Each number is 128 + 24 x the weight over its row's rms, rounded and kept within 0 to 255. Layers, rows and columns count from 0. Numbers have three digits each. The size before them is the row's rms in percent of the matrix's.

# layer 6 attention output (transposed), 192x96, rms 0.16, rows 171-191, columns 48-95
075:098091118161140132138120125138153161132114138083112121139132154103092142150068098125142113123124138081135135158115147112090176121145121160118154
080:125158105109136142117156128120105112130154140157131111124134132165159127091172158081086123168101115146088122125124126130118085094112102134165133
090:106147117111106125105111127149136121119123099033139164144159135124085111119105124136111114120106136074127144142117107080094143153158165182117159
101:145081124125140165133126151153115133120083120087139100125130128159077143142141087134093115114095121115134129166068159123104167140143118146132154
101:145093083156160148149113139120109140130101124114144108122165131110123139175100085137099154102119151096157136117142168108084128140143124134092163
073:130149118113139128117123157102104105166135159159132121109117116075114115133158149122105154107137122149113158127169132124110113052098135092150117
105:138130167163149104089152121153128128114152138137135113129172133080107144137121137130087136138119137126092124103138136157145105156150145139094109
073:139117135137149131154110115128135164116114097110122135127119151118091139163098086167149097105132141097161120150093120122132159167125162153105149
088:152117108137153130136102114141137138105104108109117135137134164133091153168098081128168090114131131113149117140099152122123159158123155152119150
105:101141139066140121129160133109167155075130120147124088137116108121117161146163161111110140120106121129154126121140106138141112125160096196138168
070:143089122118156122149102102160115168117108082104122139147129148148109154143087106136162097105135137102159108158103135126124161160133150141111138
104:143098125149134169119167150143125086079113150136129140136130098141120127126099152099113119133122126116123156065159165139129161104100096151119104
072:131124125115177146135103131157116158094073131137150132145158114135064107134100088150182114094152127099131123113129126139130156159120152146123139
075:103129093144143141137136107150150173130146114094110114108108144176106172134051117147161091145128132099143102119119085116149135164126127147131156
074:125114131136123137156122137159155152110112096102123141135123148135103137165073091155173096116140129101165130105097128113146149151148136154108142
084:110162137122139104092129100134127113125155145124131125122133127130128097107179170072128126160133140145093095171135127101166059147126126161168134
097:132153116137128132140134137145152076134153152118116139126122147123077122114129117108137133106151134118099150114166116125181088120077126132139145
073:131107101148157124157107108135146150124116091100110143149140142154104131171096082132177087119136127113145110137104150110138150154138172151109128
091:118155128107118089118189119161133104158095115125103120138159153112107155132077170150141101124081122131169142165165104153127123164108123150112139
086:117093121120115144106133118141140136115147103110123129108100142115090125173045088161144101092134100128129119069141095130156098126132100155115133
100:131158104146107155124112145128159143157128159118089121117146146158147141137158153100143129164099140155089111132095200148118125089120128155106140
# layer 6 attention value, 192x96, rms 0.173, rows 172-191, columns 48-95
098:166122085130162158117119073121098105111085146115127115143152139136148180133122100104137061125090121153101104151111128135121112153144116162124176
102:168118128117152154114110124121120149160113162147134096172138135148131158145126106121153109105185097152184082117128125144175135092101103140122166
091:113175163112105166130106141157150104110108145115112133114132108118135133130126158111140109150128149116117136131128187148119103108118134129150120
108:113102151144108115144162147160110101138142152132084126136099149153093084110123137134157150103119091114122157137099148093108146130138121176109129
088:135128155105101078129099094119119136085152143153106121176132130150137134123125143127111147169104119121098118113140123130156120141145118152133160
106:117095078130135154102104182133156133112140160113128156143120135114114099103160142133197153118153109143129125125074152126098155140135131116105149
071:129130099121128153099140129165162098121166105121120154126089166113135107121139130105125124147143161127136144107172106094150115127104136124157066
101:108161106132114127102138116119132117128147099159153165110117146165139141108165144088124110137163174100167129105145117106130135138113178128170116
117:181127137126118111121104088130141127183146127126155160117096135109141129121118138118097109128157135126100142157131136134107151140079124141136163
071:120156069144135117117157146123121106163143145088141148092107133114136112138134150103130112110153173124151139097144135095141152123074174105139115
110:155131141098157143125153122105110121151086124148114143138120095081117147096153117125115122118098106150113104125160061150134165159111121114168128
079:126114132121130105142147169068156146129114115172133170165125167146101148118119110121137102143095169097133150162121122133139175158116139120121108
089:081166109116144133091113112084149113136124079097155166099113098116135122139124102119100092097121171123121156123143123103139133135101166124123102
075:106119126141120130103125121144127095118162101080114160074101155152120103118119143140102179121143163113179124139151112097137137111088162130143080
092:136117120169147115140132123131100110117123148173113153069173138138139112176122130131132121112133091142106163142122121097120100121125135114134111
101:114091075119149130126097151106153143115134115143129143136121100125133152134109117098125131102125092138161139140152177134139180121185142121132140
073:096152115124141151096156122145145125127139079151158131106110200153132122143127098113103145170176140113140115132140163088108118156127153126173135
103:123107098134112135103102122128102095132151125077161151113106116136105127124141171123096079104104105101136132124114156133139157115107100107165141
081:115155113130094138119140108171104121075125133107098118140122156127138111104114146148044139157146138123130078169102133100141105130104121129131123
106:134106113122122143160123103096086135150118152123102119136123122092165152097129094122114141132164137182108140172127129145127111095160140097162126
# layer 6 MLP gate, 256x96, rms 0.187, rows 0-5, columns 48-95
095:090075143148148142141124141160099177107120116134143150141142139109091101115089122143120125127087127098177148119181101157148107115078114133101141
098:107124091132097145107097133132146136155153143157121132137146122136157136165136126121132132138126137089169202120153134123134136135134094118140057
100:152123140140153110099171163136108138157173065093107136145108155168144136150104134125149144158127083156130128142151138159111127147157144113171142
097:153145121119127096105110095125154165147092098138112154142116154169115107156182140124149155136120131110141085129108140132118118110141108123112109
101:091130134151121144136133149103125104122138112189155134142115142136146124095141138129138104128114102103118087163136134119160177101142214134140136
100:171143118119129113162114135168110124160151159116130109136164173142084127157109165123126140092133103150144131074103116128164145100121143140136093
# layer 6 MLP up, 256x96, rms 0.177, rows 0-4, columns 48-95
098:123117140121127157147120139071110130095155094139157118161088115124125145144133108139103142130102148157125169072148121130093112117102134125162126
092:098141141134159172152168115118110136142132096112129128103144130117067120139130072157130142143125128140097130137107157137157118125069083089142131
100:151120117155142140127106125140140138159138170119115145107154116167164132157163145113090105134130099136110148129114143120155191111171109132106163
095:130100111135128138121153146137123131098117153125108125111123121144145144137116150152128146161178148114129176061118149175111101111121142106128147
103:174096125103118127135093106131133123113087128155119167089171109181144087089105127148146112131115107116132136115115138125120156098123163132164129
# layer 6 MLP down (transposed), 256x96, rms 0.17, rows 0-4, columns 48-95
104:141126113131101130129127116123141113143119133130097148123143126150096094098182133105116101122122167124127092161113119086100100140099100140142137
096:098120152139099106164159082094142144141138141138098159134091128124099129126138122140116109120088122090169174153127085146141111089112128172114111
104:138115153150165067136131113158112122145143105136113114144091171131137133120142124113124142138116100167145148115156126138128122136118155147121148
097:087124118131109110110142117158137125111112125117143099126115120140111131090134135134111135097155099108104137125129123119146131105115128150153132
097:101131154107127117118164147138135125095142106135188121130143134117092123132147113178125164141142143134128131102055147127106110155109106138121136